config.toml
hidden_size = 64
num_key_value_heads = 2
hidden_act = "tanh_gelu"
norm_place = "pre"
bias = "all"
init_std_o = 0.0123
optimizer = "muon_variant"
decay_fraction = 0.639
final_lr_fraction = 0.0
doc_mask = false
Each number is 128 + 24 x the weight over its row's rms, rounded and kept within 0 to 255. Layers, rows and columns count from 0. The size above them is the row's rms in percent of the matrix's.

# layer 9 MLP down (transposed), 192x64, rms 0.487, rows 18-70, columns 0-63
size [ 98 105 129 107  82 104  94  84  95 109 115 119  82  75 124  76  98  85 109 122  87 125  98  92  89  73  99  80  84  82  87 102 102 101 100  98  96  91 111  81  77 128 110 101 107  89  95  91 110 100 127 115  94]
[[110  65 152 120 151 150 152 164 148 108 132 122 164 145 125 106 124 136 136 130 114  93  99 131 175 150 102 132 152 169 131 164 137 128 142 109 122 136 101 176 122 109 132  64  90  98 138 144 129  93 157 118 142 117 111 136 123 138 132  84 121 121 149 109]
 [142 118 155  98 130 119 123 126 108 166 165 124 124 170 144 119 110 108 148 142 134  95 129 132 122 121 131 131 116 136 126 123 113  79 110 132 155 101 131 138  73 111 111 161 117 159 152 113 112 159  97 160 143 115 178 136 137 171 157  69  76 133 130 106]
 [143 142 117 154 117 122 124 182 146  68 110 125 124 117 143 131 111 130 106 123 114 153  79 137  94 150  95 121 149 160 122 110 123 198 110 121 131 156 187 109 133 151 138 102 158 152  89 129 115 124 135 115 151 131 123 115 125 146 138 123 154  98 131  87]
 [130 155 119  69 113 170 107  80 150 155 158 160 118 137 116 120 133 149 120 123 115 100 111  95 133 143 147 139 149 116 161 106 114 111  77 146 122 127 101 164 146 119 125 156  97 133 141 182 101 161 101 156 131 113 125 170 133 103 123 156 106 126 126 149]
 [ 95 146 102  88 105 122 179 119 131 103 143 115 178 177 143 119 105 147 132 159 117 112 120 145 135 147 196 104 130 159 148 111 145  99  97 129  90 144 139 148 119 142 146  85 126 138 141 106 129 120 114 111 150 102 135 159 136  88 129 146  99 137 102 140]
 [146 102  87  96 125 121 175 145 153 109 144 113 170 121 145 128 139 139 123 101 128 100  64 151 128 128 154 140 135 123 171 127 112 146 112 134  97 146 160  90 125  97 147 108 117 106 127 159 127  84 153 107 114 164 112 138 132  95 134 119 154 150 178 126]
 [106  78 128 138 118 142 109 127 136  88 144 147 145 116  97 148 115 148 161 127 115  89 131  99 119 162 143 138 132 158 113 183 106  99 115 152 134 136 123 120 152 156 151 167 141 163 139 134 114 102 127 152  96  78 147 106 132 138 170 143  83 132 112  87]
 [105 118  90 144 124 137 149 132 135 134 109 148 162 166 141  88 146 154 139 148 115 175 129 127  84 125 152 124 150 134 160  81 102 109  97  96 109 132 105 116 107 115 158 134  59 107 115 144 118 145  98 155  93 132 153 156 123 157 124 133 122 167 124 114]
 [154 130  90 168 108  92 181 125  73 151 159 166 103 127 121 165 134 125  86 146 118 129 100 146 113 112 115 136 126 115 138 110  90 146 159 144 120 138 175 155 155 147 138  77 157 127 125 126  94 119  95 118 112 110 153 140 136 137 133 109 151 111 117 127]
 [140 165 115 140 117 144 126 117 103 133 159 100 182 130 141 109 151 145 141 144 133 153  73 147 136  88 138 112 103 152 127 101  92  70 113 110 144 128 129 122 112 131 116 154  76 122 143 163 127 147 101 141 138  99 158 140 148 164 101 148 136  95 134 165]
 [144 171 138 165 104 109 139 117 159 155 131  94 115 159 139  68 108 149 103 131 140 133 137 129 137 125 149  99 138 132 136 119  84 132 127 139 134 131 111 111 151 188 111 164 113 118 133 104 136 114 155 137 130  78 162 117 139 112 137  82 107  98 105 177]
 [116 140  95 138 131 131 124 137 119  94 128 118 145 116 156  96 120  94 117 108 134 137 168  90 152 138 169 106 117  80 154 133 132 142 148 149 119 126 101 123 100 139 137 102 129 168 141 170 175  84 143  86 148 128 133 129 140 178 121 118 130 172 104  85]
 [125 108 126  98 148 142 192 123 116 148 134  95 147 100 122 127  78 114 143 101  89 157 122 141 148 139  97 108 107  90 126  83 144 150 166 138 118 130 119 123  90 140 131  90 121 125 100 136  87 141 124 135 129 150 132 148 158 158 169 172 138 156 128 148]
 [151 132  66 126 171 110 147 135 134 132 111 121 142 164 142  96 114 133 124 107  84 108 113 120 130 128 125 113 153 133 147 132 142 137 141 129  93 142 163 115 116 110 131  96 135 130 186 123 132 135  97  92 194 151 173 101 104 144 103 149  89 113 128 147]
 [108 145 149 123 111 129 135 146  91  66 109 142 124 155 137 141 112 126 152 149 104 136 151 141 138 152  91 151 123  97 124 121 121 148 169  75 105 131 118 131 141 149 122 128 141 112 129 112 144 117 158 108 124  48 147 140  94 160  97 110 168 156 118 153]
 [129 100 138 136 119 146 102 121 169  74  62 121 166 138 104 101 136 132 109 106 123 138 120 158 146  98 147 159 115 117 139 117 157 183 146 156  91 142 137 162 121 125 108 148  89 100 150 135 125 135 171 135  98 163 112 101 119 140 138 137 115 126 107 109]
 [128  86 155  99 162 151 189 145 105 119 102  98 172 116 107 121 156 135 118 132 128 156  69 135 154 135 132 136 109 164 140  72 114 151 124 120 123 110 117 125  98 154 117 144 134 169 104  98 127 140 138 115  96 148 112 130 113 113 118 154 129 149 169 121]
 [156  89 106  95 140 178 129 134 129 101 150 127 151 141 101 123 106 112 135 129 105  97  88 161 145 109  93  85  90 149 114 128 114 162 143 137 113 126 111 150 122 108 151 147 159 135 125 139 124 151 115 106 112 131 134 120 185 183 122 112 132 189 121 123]
 [138 186 111  87 107 117 160 116 123  93 171 139 139 163 158 125 111 144 102 102 134 148 117 130 102 125 158 122 112 141 101 130 122 155 112 127  93  66 150 159 110 152 142 137 138 148 102 176 175 119 109 115 100 129 109 113 155  97 147 134 113 111 137 125]
 [151 108 103 178 101 131 146 138 154 119 134 121 153  86 117 131  90 148 147 145 104 102 142 117 118 151 101  99 105 119 139 117 119 130 142 135 110 110 123  95 161 126 148 144  47 148 133 131 159 116 140 127 142 121 162 183 151 137 122 103 130 163  91 100]
 [112 109  92 144 149 118 157 160 152 156 112 113 102 164 107 106 102 148 157 129 107 101 115 124 136 139 155 108 114 147 139 149 131 113 145 138 135 150 138 173  85 119 133  62 118 136 146 140 135 141  70 134 153 134 166 171 134 119 126  89 146 106 109  91]
 [142 177 174 141 109 112 162 153 161 121 168 125 135  99 141 140 110 149 137 103 131 140 134 124 135  60 112 125 140  97 141  67  97 147 121 154 108 113 118 119 102 103 141 118 158 118 141 117  99 135 157 135 131 127 122  90 138 162 136 132  77 137 120 156]
 [126 117   6 119 128 156 182 147 148 133 149 143 133 141 147 113 107 116 155 150 131 145 102 116 144 135 136 102 132  95 156 120 126 141 131 120  99 121 101 151  75 118 151 142 133 117 122 133 108 130 112 116 114 119 144 138 134 122 170 132 128 144 116 128]
 [161 127 202 155 123 138 168 112 103 111 139 109 100  87 144  99 159 103 111 115 131  94 137 149 123 141 109 109  76 115 132 140 149 132 147 125 136 117 148 145 117 161 120  95 104 117 136 149 127 157 100 136 133 154 100 101 155 123 134 119  84 165 139 165]
 [161 122 121 152  94  98 103 134 136 119 121 130 110 124 117 120 134 117 118  99 144 120 103 141  78 164 142 162 147 123 124  72 138 150 131 142 153 146 163  94 145  83 109 165 150 177 104 145 155 105 150 137 111 100 108 141 139 136 161 104 121 138  79 156]
 [126  83 144 157 133 140  99 136 202 177 132 112 144 130 134 104 147 134 115 161 102 108 112 163 128 105 126 108 121  84 152 130 119 175 143 148 125 138 167  90 109 142 107 123 102  88 124 142 153 131 103 175 135 134 123 129 135 111 139 106 100 136 100 115]
 [ 92 157 130  95 149 191 102 150 145 101 107 109 119 124 155 136 102 156 163 158  90 137 114 103 153  99 151 115 127 123  88 130 124 141 129 130 149 118 100 148  88 109 155 138 128 105 142 150 144  79 118 111 122 134 122 146 165 162 122 133 136  85 171 125]
 [145 144 115 148 116 153 106 126 123  88 152 176 117 167 137 113 147  97 128 103 122 100 132 161 164  99 139 149 123 125  97 129 115 102 159 136 165 104  94 167 122 156 100 173 106 146 106 131  92 140 120 105 135 127  93 111  89 155 115 102 170 120 132 152]
 [157 147 171 132 115 176 124  60 167  97 146 161 122 123 156 104 133 135 118 118 113 104  99 147 150 141 108 144 109  92 127 122 158  88 124 174 112 136 114 142 110 146 108 147 150 119 101  72 133 129 107 136  91 128 110 130 166 127 134 141 151 107 114 123]
 [ 93 108  70 153 131 107 191 128 134 128  93 139 133 120 108 102 129 166 144 136 120  99 137 113 114 181 148 117 124 161 123 135 134 157 155 116  93 162 134 135 129 150 143  77 123 125 136 111 139 115  74 152 173 139 145 132 138  93 119 119 110 106 129 142]
 [ 77 150 153 118 129 135 146 171 137 115 108 168  97 108 132 123 150 195 156 126 149 119 121  91 135 106 138 146 118 150 140 151 186 113 144 125 120 102 130 123 146  94 125 142  96 116 133  85 105 118 119 136 112  67 111 112 107 131 132 145 163 149 125 113]
 [133 136 103 111 102 121 144 141 125  94 143  88 126 150 174 122 125 101  86 154  76 126 150 137 113 118 194 109 143 119 133 179  96 136  84 122 138 139 178 131 126 132 122 123 116 104 171 150 123 106 128 101 125 120  98 125 177 132 143 128 150 141 130 139]
 [127 104  87 150  96 108 133 130 143 130 124 147 128 129 119 135 110 180 125 138 143 113 125  99 139 137 104 131 126 144 117 132 146 137 108 165 133 152 154 128 139 114 165  91 159 115 183 137 167  94 145 121 160 113  93 152  98  55 120 134 156 117  79 125]
 [107 130  94  97 163 110 152 151 139 137 133 109 124 142 133 106 119 177 161 143  93 160 135 101 154 154 147 185 129 198 100 111  97 126 162 120 118  98 144 131 112 109 134 104 120 130 147 116 128 107 115 122 171 112 141 111 156 124 124 104 124  82 115 103]
 [121 104  88 115 127 100 107 152 115 168 125 149 126 117 118 133 124 145 136 126 116 132 100 144 184 127 122 124 189  90 103 103 144 137 154  88 115 167 120 122 144 131 108  96 136 168 118 176 137 118 127 137 129  67 157 115 101 130 125 116 103 149 168 148]
 [115 115 134 154 108 123 137 117 103  92 152  97 131 150 100 124 133 106 125  97 181 124 151 117 177  98 145 127 142 138 131 144 121  90 142 126 135 134 108 136 119 131 146 136 148 140 137 120 145 143 123 176 128  38 131 109 181 175  98 114 109 121 121 141]
 [130 113 166 107 128 120 110 109 149 173 153 130 134 123 160  96  98  83 120 154 117 151 110 164 161 159 118 116 138 121 108 119 131 129 169  94 107  95 151 163  96 143 117 126 138 124 123 164 110 116 101 116 149 142 156 105 125 118 168  87 118 184 104 105]
 [116 125 165 144 121 196 117  99 124 126 117 140 130 126 165 103 101 133 153 151  91 126  96 173 159 110 103 138 151 116 127 115 123 146 126 107  96 146 107 157  86 100  82 127 153 116 141 153 118 135 143 159 118 116 123 124 180 109 170 106  97 133 106 135]
 [ 83 139 125 150 133 106 135 100 127  94 124 135 134 103 133 140 162 114 110 162  85 132 106 120  99  91 154 133 155 142 148 168 113  87 106 123  95 148 146 133 126 178 141 152 101 145 128 123 109 124 180 114  86 158 118 149 151 117 162 167 139 104 106 134]
 [108 157 123 134  90 124 186 136  84 109  95 159  77 105 138 150 126 102 105 147 128 149 127 105 151 136 112 124  99 148 108 152 145 120 128 110 149 154 139 130 106 154 114 103 133 121 148  97  79 127 149 152 122 104 152 102 132 170 163 156 163 153 102 124]
 [116 146  84 118 159 131 176 120 101 140 114  97  89 130 117 117 125 119 168 142 136 144 160  98 152  93 138 119 149 135 123 122 105 111 134 141 154 154 111 147 109 128 142  90 148 165 161 118 112 165  73 108 147 123 168 132  98  85 142 113 173 123 116 141]
 [ 79 113 167 135 119 128  95 152 111 158 140 108 125 166  97 137 127 132 109  97 125  97 143 150 145 160 105 113 162 107 134 186 169 117 113 103  94 157 168  97 140 145 114 109 110 166 103 146 150 153 117 125 104 121 153  93 142 140 125 100 123 116 112 148]
 [100 118 134 145 151 115 126 152 120 113 156 145 134 113 141 133 101 128  83 117 108 128  94 168 110  79 125 112 116 113 136 122 101 163 105 184 146 100 107 139 104 146 146 142 147 102 159 162 137 123 179 102 176 127 125 105 125 107 171 122  96 124 168 126]
 [166 126 117 166  93 138 154 121 130 148 104 118 154 101  96 140 129 145 115 107 163 104 105  89 166 171 144 126 112 137 105 127 130 109 108  81 130 112 113 119 127 128 132 118 121 165 119 147 128 107 149 150  99 110 133 115 122 193 142 101 104 124 192 160]
 [124 146 130 154  97 158  78 103 136 141 110 175 179 153 129 123 129 122 165 122  84 140 147 106 118 142 158  85 118 104 160 136 131 109 123 122  96 114 109 116 146  94 149 138 129 122 174 118 107 100 158 121 142  86 140 100 163 122 118 174 136 110 140 119]
 [111  87  68 150 127  92  95 171 158 121 137 173 138 161 120 110  93 122 106 144 128 120  99 137 193 115 164 118 174  95 137 108 150 133 119 143 125 114 151 103 118 122 114 129 124 154 163 137 114 119 112 125 137 138 123 111 119 146 167 116 136 135  88 139]
 [158 102 142 125 142 133 110 126 127 102 147 145 158 117 130 159 125 120 149 145 106 127 146 161 128 144  85 133 115 117 113 146 126 162 134  98 110  88 181 151  90  81  94 154 130 110 124 150 140 102 136 104  93 126  80  95 185 112 163 140 115 108 133 151]
 [170 148 121 126  85 136 160 132 149  79 127 189 144 167 110 158 114 139 124 150 147 114 100 127 131 113 146 121 108 133 135 138  62 136 121 116 120 110  96 124 113 131 141 185 138 145 158 118 153 106 147  97  88  99 119 152 145 100 145 120 106 117 120 119]
 [121 111 122 136  82 141 145 161 109 102 136 144 134 158 134 122 134 136  80  86 143 114 154 108 138 152 100 155 155 131 107 149 127 114 165 160 125 110 103 145 114 117 130 147  94 118 122 116 131 135  67 121 167 181 172  99 116 135 110 171 103 140 135  96]
 [117 149  84 121 107 109 157 105 150 150 155 154 110 108 180 140 123 128  96 139 114 114 159 138 118 130 114 178 138 110 135  79 147 142 125 110 114 132 151  89 116  75 117 121 120 154 156 142 144 160  91 141 180 124 128  94 117 118 158 159 109 151 140 115]
 [ 79 168 119  84 109 129 123 136 106 165 142 113 147 162 134 134 122 181 134 156 107 153 114 123 156 142  95 142 127 152 125 138 159 100 125 125 103  82  76 117 118 123 117 114 139  79  99 112 138 128 123 110 144 151 119 184 129 153 115 139 138 141 101 157]
 [111 161 177 140  93 128 132 133 141 131 106 144 100  95 107 112 102 121 136 157 140 122 164 103 123 148 152 121 137 113 117 129 142  95 112 105  89 142 116 127 145 117 176 126 130 128 143 110  99 165 151 109  59 140 130 198 131 147 136 165 138 112 127 104]
 [138 102 119 140 122 168 163 118 109 162 139 129 120 140 158 148 106 112 101 157 130 118 139  89 143 119 117 166 129 163 119 164  93 105 129 118 128 164 141 113 116  95 111  94  77 182 152  84 129 145 102 140 132  88 166 123 101 146 107 144 112 117 150 120]]
# layer 9 MLP up, 192x64, rms 0.416, rows 19-70, columns 0-63
size [117 108 112  92  99  94  89  98 106 103 116  97  85 102  96  99  98 104 105  95 117  94 111  87  95 102  98  98  94  87 102 108  94  99  98 104 101 102  89  93 120 107 103 100 103 102 104 109  88 120 106 102]
[[125 166 123 111 160 129 156  83 125 127 118 127 145 117 152 150 113 135  96 143 106 139 144 169 138 130  97 125 121  82 127 125 121 154 115 103 144 148  82  91 182 114 175 110 157  71 114 140 131 128 122 134 103  93 137 128 177 147 117 118 109  95 137 137]
 [112 129 145 112 138 127  87 135 158 159 133 147 117 123 162  72 126 110 162  79 140 126 106 149 144 129 140 147 134 110 156 142  65 113 134  92 131 163  82 137 148 112 165 131 103 124 120 142 130 133 150 109 164 172 141 119 135  84 131 129  93 108 150 134]
 [140 162 165 159 115 132 110  96 140 121 145 143 119 139 123 138  99 160 114 158  91 134 155  87 121 110 132 123 112 131 141 143 119  90 143 150 115 110 141 178 107 146 120  98 163  89 166 126 100 126 111 127 130 186 149 169 166 117 105 119 110 108  89 104]
 [133 151 110 120 124 143 127  94 120 100 136 110 117  99 110 103 142 128 169 126 102 128 116 147 112 154  93 108 130 111  86 113 111 152 145 138 148 163 107 128 131 121 119 150 179 149 138 126 123 112 127 127 126 118 176 125 106  82  81 105 143 187 172 180]
 [143 151 116 109 173 141 113 131  98 127 111  92  91 136 106 147 162 104 131 148 107 139 131 143 141  91 148 113 148 115 134 165 127 162 148 126 141  92 101 126 113 180 108 125 134 104 169  86 125 141 175 134 163 116 160 165 116 138 137 137 101 107  83 150]
 [150 129 134 100 141 146  90 108 146 115 147 164 120 119 113 130  95 127 108 102  72 146 175 168 136 140 122 123 137 116 113 129 154  72 139 133 163 139 112 128 148 122 140 139 148 157 120  96 101 162 155 122 107 111 161 142 165 135 110  98  85 175 158 122]
 [162 132 142 108 108 138 126 124 104 172 120  98 126 148 116 105 156 106 122 125 132 126 126 134 157  91 157  79 152 148 111 169  84 125 182 111 185 159 125  92 138 107 137 104 159 150 126 144 139 142 148 102 119 105 132 114 140 105 144 111 122 121 177 154]
 [134 103 148 127 139 112 108 150 148 134 156 136 112 148 116 120 109 109 136 171 174  98 151 104  81 116 117 108 125 126 151 164 156 147 133 137 132 110  77 146 125 129  72 134 145 100 154 128  90 108  95 125 154 132 132 113 157  92  95 120 151 126  68 129]
 [118 119 103 108 126 133 124 127 124 110 138  90  69 113 166 164 107 110 104 116 150 110 155 136 139 137 157 149 116 126 105 120 130 128 123  99 111  95 112 159 158 112 128 130 186 119 156 109 122 144 135 100 176 192 111 109 101 176 108 135 113 126 103 147]
 [102 126 135 112 114 128  89 137 168 160 112 118 103 131  98 148  78 122 115 171 128 147 142 130 100 123 116 186 128 133  88 133 128 116 168 157 148 138 109 154 151 179 125 119 114 131 137 100 145 125 109  99 117  96 140 163  95 145 101 180 111 123 107 133]
 [ 95 124 121  95 166 158 121 119 141 131 118 130 139  70 116 128 132 123 128 121 148 114 125 105 116 129 122  94 114  89 123 101 109 168 171 167 154 122  81 148 100 160 112 139 128 145 162 147 127 106 181 107 145 128 156 105  90 165 105 112 129 108 143 160]
 [156 146 160 130 122 129  89 131  94 131  88 118 137  94 163 125 146 134 153 130  66 126 106 116 142 112 133 138 136 128  76 162 131 103 145 148 164 140 104 167 115 102 134 131 206 145 143 129 156 142 109 115 150 104 130 123  94 129 111 121 131 144 160 125]
 [131  99  92 120 116 142  92 134  67 131 118 105 133 126 187 149 124 100 120 163 173 150  99 142 121  95 103 152 118 128 108 141 130 166  98 129 141 165 103 152 151 134 146 111 126 121 156 106 145 108 119 137 185 126 124 133 144 137 154 121 163 106 156 102]
 [101 132 133 129 142 187 114 127 135 119  74  54 115 102 154 118 117 130 176 130 119 122 141 122 130 103 116 129 119  98 129 111 111 148 149  90 171 134 138 118 151 136 151 144 168  91 127  98 142 120 125 141 123 138 131 123 154 183 152 120 138 169 109 149]
 [120  87 106 115 159 114 133 143 105 103 163 158  86 112 171 137  96 111 145 129 146 161 126 111  87 149 123 109 141 148 110 103 105  88 112 127 146 104 118 132 159 175 148  89 136 114 120 140 157 118 121 139 135 122 105 131 139 124  82 153 131 112 171 183]
 [155 154 128  61 152 106 114 125  84 167 105 166 111 114 136 131 139 148 147 146 121  86 146 152 142 124  86 118 155 129 109 100 149 141 130 125 123 139 148 165 169 140 147 146 139 120 105 110 115 161 105 144 105  79 101  90 118 101 144 115 139 140 134  93]
 [138 114 141 101 165 142  90 114 123 128 114 125 134 123 135 106 110 142 136 111 169 155 132 143  90 108 112  94 150 149 166 191 119 140 169 109 126 102 129 175 115 121 157 106 129 125 154 142 161 106 127  79 152 125 132  79 106 109 145 123 152 143  99  95]
 [107 118 179 125 134 170 142 127 116  99 120 157  91 100  97 105 126 110 136 158 108 144 127 140 139 117 135 187  88 111  92  75 123 166 108 121 135 146 115 153 158 123 138 125 171 112 124 162 135  67 101 120 122 134 124 116 130 114 141 123 111 157 114 150]
 [135 142 141 147 178 128 115  87 145 173 108 132 115 164 179 117 112  83 139  96 140 135 122 128  96 124 139 112 162 105 151 154 135 114 120 128  82 137 122 148 152 128 112 149 116 120 133 103 125 101 129 140 153 134 111  84 134  78 144 161 108 187 135 140]
 [182 125 137 154 106 169 117 103 141 143  93 164 124 122 141 125 150 123 113 138 130 110 140  85 115 167 104  94 124 147  58 113 138 139 153 146 135 116 133  89 117 137 110 162 137  90 125 104 103  98  90 142 145 181 130 128 143 120  98 112 117 148 138 139]
 [109 134 162  93  89 103 124 135 124 121 149 136 141 142 120 120 130  89 184 144 132 137  92 123 126  94  73  97 155 108 114 144 167 122 143 112  85 132 127 122 128 132 152 123  92 155  96 105 163 139 150 125 125 174 118 170 159 121 115  86 117 119  99 130]
 [112 150 118 132 106 134 161 134 127 141 106 134 111 120 146 157  70 140 147 139  90 177 143 119 136 138  87 127 116 103 103 150 111 127 142 114 139 157 132 112 136 134 160  91 128 135 125 112 111 121 134  84 173 117 191 146 123 172  95 186 138 117 133 140]
 [121 121 121 151 165 145 106  85 146 122 119  60 155 170 111 153 139 126 152 148 116 137 133  57 111 117 129 161 114 105 136  79 119  92 131 126 138 139  71 112 107 164 153 120 140 138 135 127 152 170 111 109 142 148 139 137 137 132 136 116 151 132 113 125]
 [173 118 151 167  92 168 115 112 121 131 147  89 136 127 136 118  98 100 127 140 156 126 126 109 116  68 149 107 133 128  85 106 121 116 139 101 139 119 144 105 123 128 174 157 143 114  95  88 126 117 139 161 147  97 154 134  80 134 160 114 152  93 124 107]
 [ 84 139  88 132 114 117 159 134  87 139 167 162  85  98 121 143 145 156 135 117 151 160 168 135  89 131 107 152 198 142 135 111 116 107 138 104 115 133 132 135 110 132 105 163 131 121 105 113 154 154 146 141 125 107 161 110 148 130 124 134 168 149 145  94]
 [156 102 121 116 157 115 128 142  82 157 136  91 132 136 134 115 152 176 140 123 137 121 163 157 143  96 127 140 135  80 123 129 139 174 145 103 117  95  91 106 126 140 102 166 128  98 136 123 123 141 177 149 122 148  91  91 154 124 157  99 154 151 116  98]
 [130 114  90 120 112 122 140 109 152 126 156 105 155  75 151 120 170 153 129 128 114 141 102 139 109 107  94 159 111  92 160  98 129 126 176 149 103 138 121 127 128 154 125 144 146  79 133 116 170 157 125 114 136 149 123 138 145 141 109 169 117 179 119  81]
 [133 134 140 115 119 103 103 147 111 154 154 144 124  83 122 138  66 124 128 146 119 118 131 105 128 134 149 143 149 135 113 151  91 145 142  83 116 115 153 133 172 138 167 122 123 151 129 173 128 153  62  79 126 171 133 138  94 126 110  89 121 129 139 143]
 [ 84 116 117 123 153 134 124 104 122 140 147  96 114 136 167 144 144 172  97 133 125 149 120 153  72 150 121 160 158 113 123 108 123 121 119 106 146 107 118 132 136 147 140  88 143 146 105  88 130  94 146 136 117 153 117 118 126 132 126 165 112 196  96  74]
 [105 127 134 123 135 102 131 127 136 113 171 113 167 100 136 118 127  75 131  98 151 129 139 155 165 134 131  90 114 121  94 123  74 122 167 120 123 132 126 154 150 124 150 153 158 125 164 153 111 102 152 168 127 189 143 132 136 104  91 119 105 155  96 136]
 [161 150 147 117 121  76 109  77 141 124 122 131 115 127 134 122 109 125  83 159 144 121 124 152 158 107 154 141 150  99 124 129 144 140 134 107 105 125 136 145 132 155 129 138 130 131 161 127 175  81  95 151 141 135  77 131 107  77 115 143 147 166  73 127]
 [131 145  78 125 150 126 140 139 140 142 136  87 130  96 116 139 129 148  97 100 128 143 131 149 150 110 109 137 134 145  74 125 108 149 130  92 109 128 127 142 189 178 139  78 153  87 101 113 128 125 142 141 148  98 110 180 135 165 120 146 154 118 147 137]
 [133  95 169 105 120 124 114 109 118 144 137 164 123 109 133 109 138  90 106 105 133 153 137 125 166 165 104  86 104 124 120 143 141 138 134 178 151  93 114 107 143 124 119 113 120  99 140 139  77  80 121 164 138 128 110 107 161  95 140 127 149 134  63 122]
 [150 125 117 103 116 144 107 103 146  90 128 111 141 126 149 161  89 122 154 154 161 133 149 124 109 103 140  92  65 142 102 181 147 167 121 132  89 143 102 162 174 177 151 113 135 117 120 158 113 101 126 112 128 134 116 108 106 160 130 137 143 117 131 147]
 [124 133 137 146 159 179 109 130 139 139 138 152 131 104 133 175  59 158 123 109 123 130 132  93 160 111 109  97 120 113 168 115 108 131 126 124 173 139 102 134 132 119 128 153 112 141 102  89 134 141 123 117 107 157 120 111 120 108 188  92 112 128 119 179]
 [178 114 113 143 146 117  80 165 150 143 129 143 153 122 159 119  88 149 120 116 166 157 141 147  89 131  99 116 141 126 101 123 120  87  95 115 122 161 106 145 164 128 131 125 154  99 137  94 168 171 137 113 157 127  79 119 164 146 115 113 129 113 143 120]
 [145 142 131  99 116 168 128 115 142 166  80 135 130 132 171 103 158 125 122 115 130 101 109  93 152 145  97 130  89 146  80 155 147 139  90 116 117 120  83 100 139 100 126 149 141 129 123 122 128 138 165 164 168  91 106 124 147 130 146 134 151 164 153  97]
 [111 123 172 105 128  95 129 144 118 111 102 157 125  91 146 102 149  98 107 154 121 150 137 103 135  79 120 119 171 101 155 107 136  89 171 116 109 100 136 151 103 136 137 139 176 125 136 135 138 163 121 130 109 149 127 162 135 110 110 109  88 187 136 122]
 [131 112 169 113 119 137 116 139 146 117  91 109 157 120 100 102 131 141 149  99 117  78 144 132 145 149 100  96 129 193 121 128  66 106 141 106 149 105 152 123 115 148 171 110 130 136 113 147 126 129  89 120 135 154  98 135 149 129 132 167 148 113  89 161]
 [174 166  68 141 133 134 138 116 135 121 108 125 127 123 130 148 150 137 131 121 136 103 175 148 118 119 105 128  98 123 135 189 131 126 177 112 116 156 155  99 107 120 124 100 117  81 136 105  96 109 130 157 109 185 121 138 150 142  92 143 104 123 128 100]
 [ 91 113 168 114 138 101 111 133 132 126 157 114 109 161 159 101 107  95 126 107 141 159 155 143 118 124 109 152 145  82 105 105 135 121 120 147 129 145 141 128 176 174 154  86 143 100 112 124  94 119 153 108 125 101 166 117 130 149  99 171  98 132  84 132]
 [146 116 174 121  87 156 150  81  95 141 111 109 156 108 179 129  55 139 131 107 125 116 134 146 170 126 127 127  76 127 115 129 129 128 107 128 109  92 107 126 118  96 133 133 127 123 138 106 135 105 174 160 144 109 118 150 124 117 134 113 117 106 170 143]
 [118 118 140 106 121 121  94 107 108 114 116 156 147 153 131 115  77 161 133 112 170  88 149 108 131 128 117 138 109  96 107 180 150 110 145 150  86 125 106 171 107 131 104 129 173 179 108 105 150 144 133 109 128 141 120 145 169 108 138 137 147 100 131 166]
 [119 156 152 113 120 152 121  77 123 151 147  88 139 138 129 139 117  90 118 116  89 139 143 117 118 113 137 101 118  96 179  92 140 118 121 161 103 105 143 162 133 141  96 137 158 109 109 148 125 157 133 130 141 110 184 149 121  75 119 152 113 123 168  89]
 [151 152 113  97 173 146 105  46 125 142 116 197 142 132 135 107 113 124 147 135 132 131  97 118 105 111 172 115 127 119 114 151 130 169 139 141 103 122 131 119 121 148 148 103 155 123  91 123 147 113 135 111 125 168 122 117 132 130  81 127 109 125 110  88]
 [129 149 163 155 139 100 147 126 123 151 115 118 107 148 134 133  92 152 113 134 105 141 147 104 166 144 116  89 123 131 116  97 131  92 129 132 117 133 110  89 130 121  84 117 114  98 132 113 139 153 183 111 132 133 115 181 110 127 135 122 113 196 193 127]
 [103 165 115 160 116 146 132 135  88  68 163 117 105 125 133 157 132 138 137 157 148 142 117 141 108 108 109 114 159  87  88 122  87 125 150 125  91 135 115 108 106 176 129 155 130 117 145 128 147 115 155 111 119 141  91 163 149  73 130 114 129 134 153 101]
 [124 155 156 117 159 145 130 118  98 142 116 113 150  92 172 109 170 154  77 159 151 118 124  93 124 155 138 142 143 127 128 137  85 141 121 110 141 127 102  93 141 150 125  69 120 124 122 134 135  93 126 114 101 134 152 155 144 113 102 145  78 161  88 121]
 [ 83 123 149 110 116 152 138  85 150  98 151 140 133 146 113 129 142 167 144 140 105 143 145 132 137 124 116 121 102 117 115 162 137  76 174  93 184 142 151 137  97 141 165  77 117 108 113 121 156 148 136 120 157 158 131 121 132 109 148  93  97 138 116 158]
 [ 81 138 150 138 120 158 100 153 141 168 136 106 111 117 100  88 125  92 151 131 150 122 129 122 131 117 156  91 174 107 110  99  79 153 137 120 112 150 124 123 138 144 167 105 171 107  99 111 127 132 152 118 142 113 159 147 132 142 130  99 106 134 185 158]
 [101 142 133 103 131  87 123  84 108 137 134  79 104 131 169  74 156  91 142 125 124 111 153 133 140 146 109 108 147 148 124 119 126 131 129 130 152 122 163 130  92 171 165 155 165 109 136 106 149 173 148 135 118 129 111 129 103  83 176 125 118 134 137 112]
 [106 170 118  78 129 169 139 130 108 111 122 106 115  95  95  98 105 143 136  80 130 158 150 131 123  94 143 119 127 118 120  85 140 117 139 123  70 148 111 137 137 152 147 139 105 103 126 169 145 139 134 133 145 177 152 180 173 132 121 126 125 115 149 125]]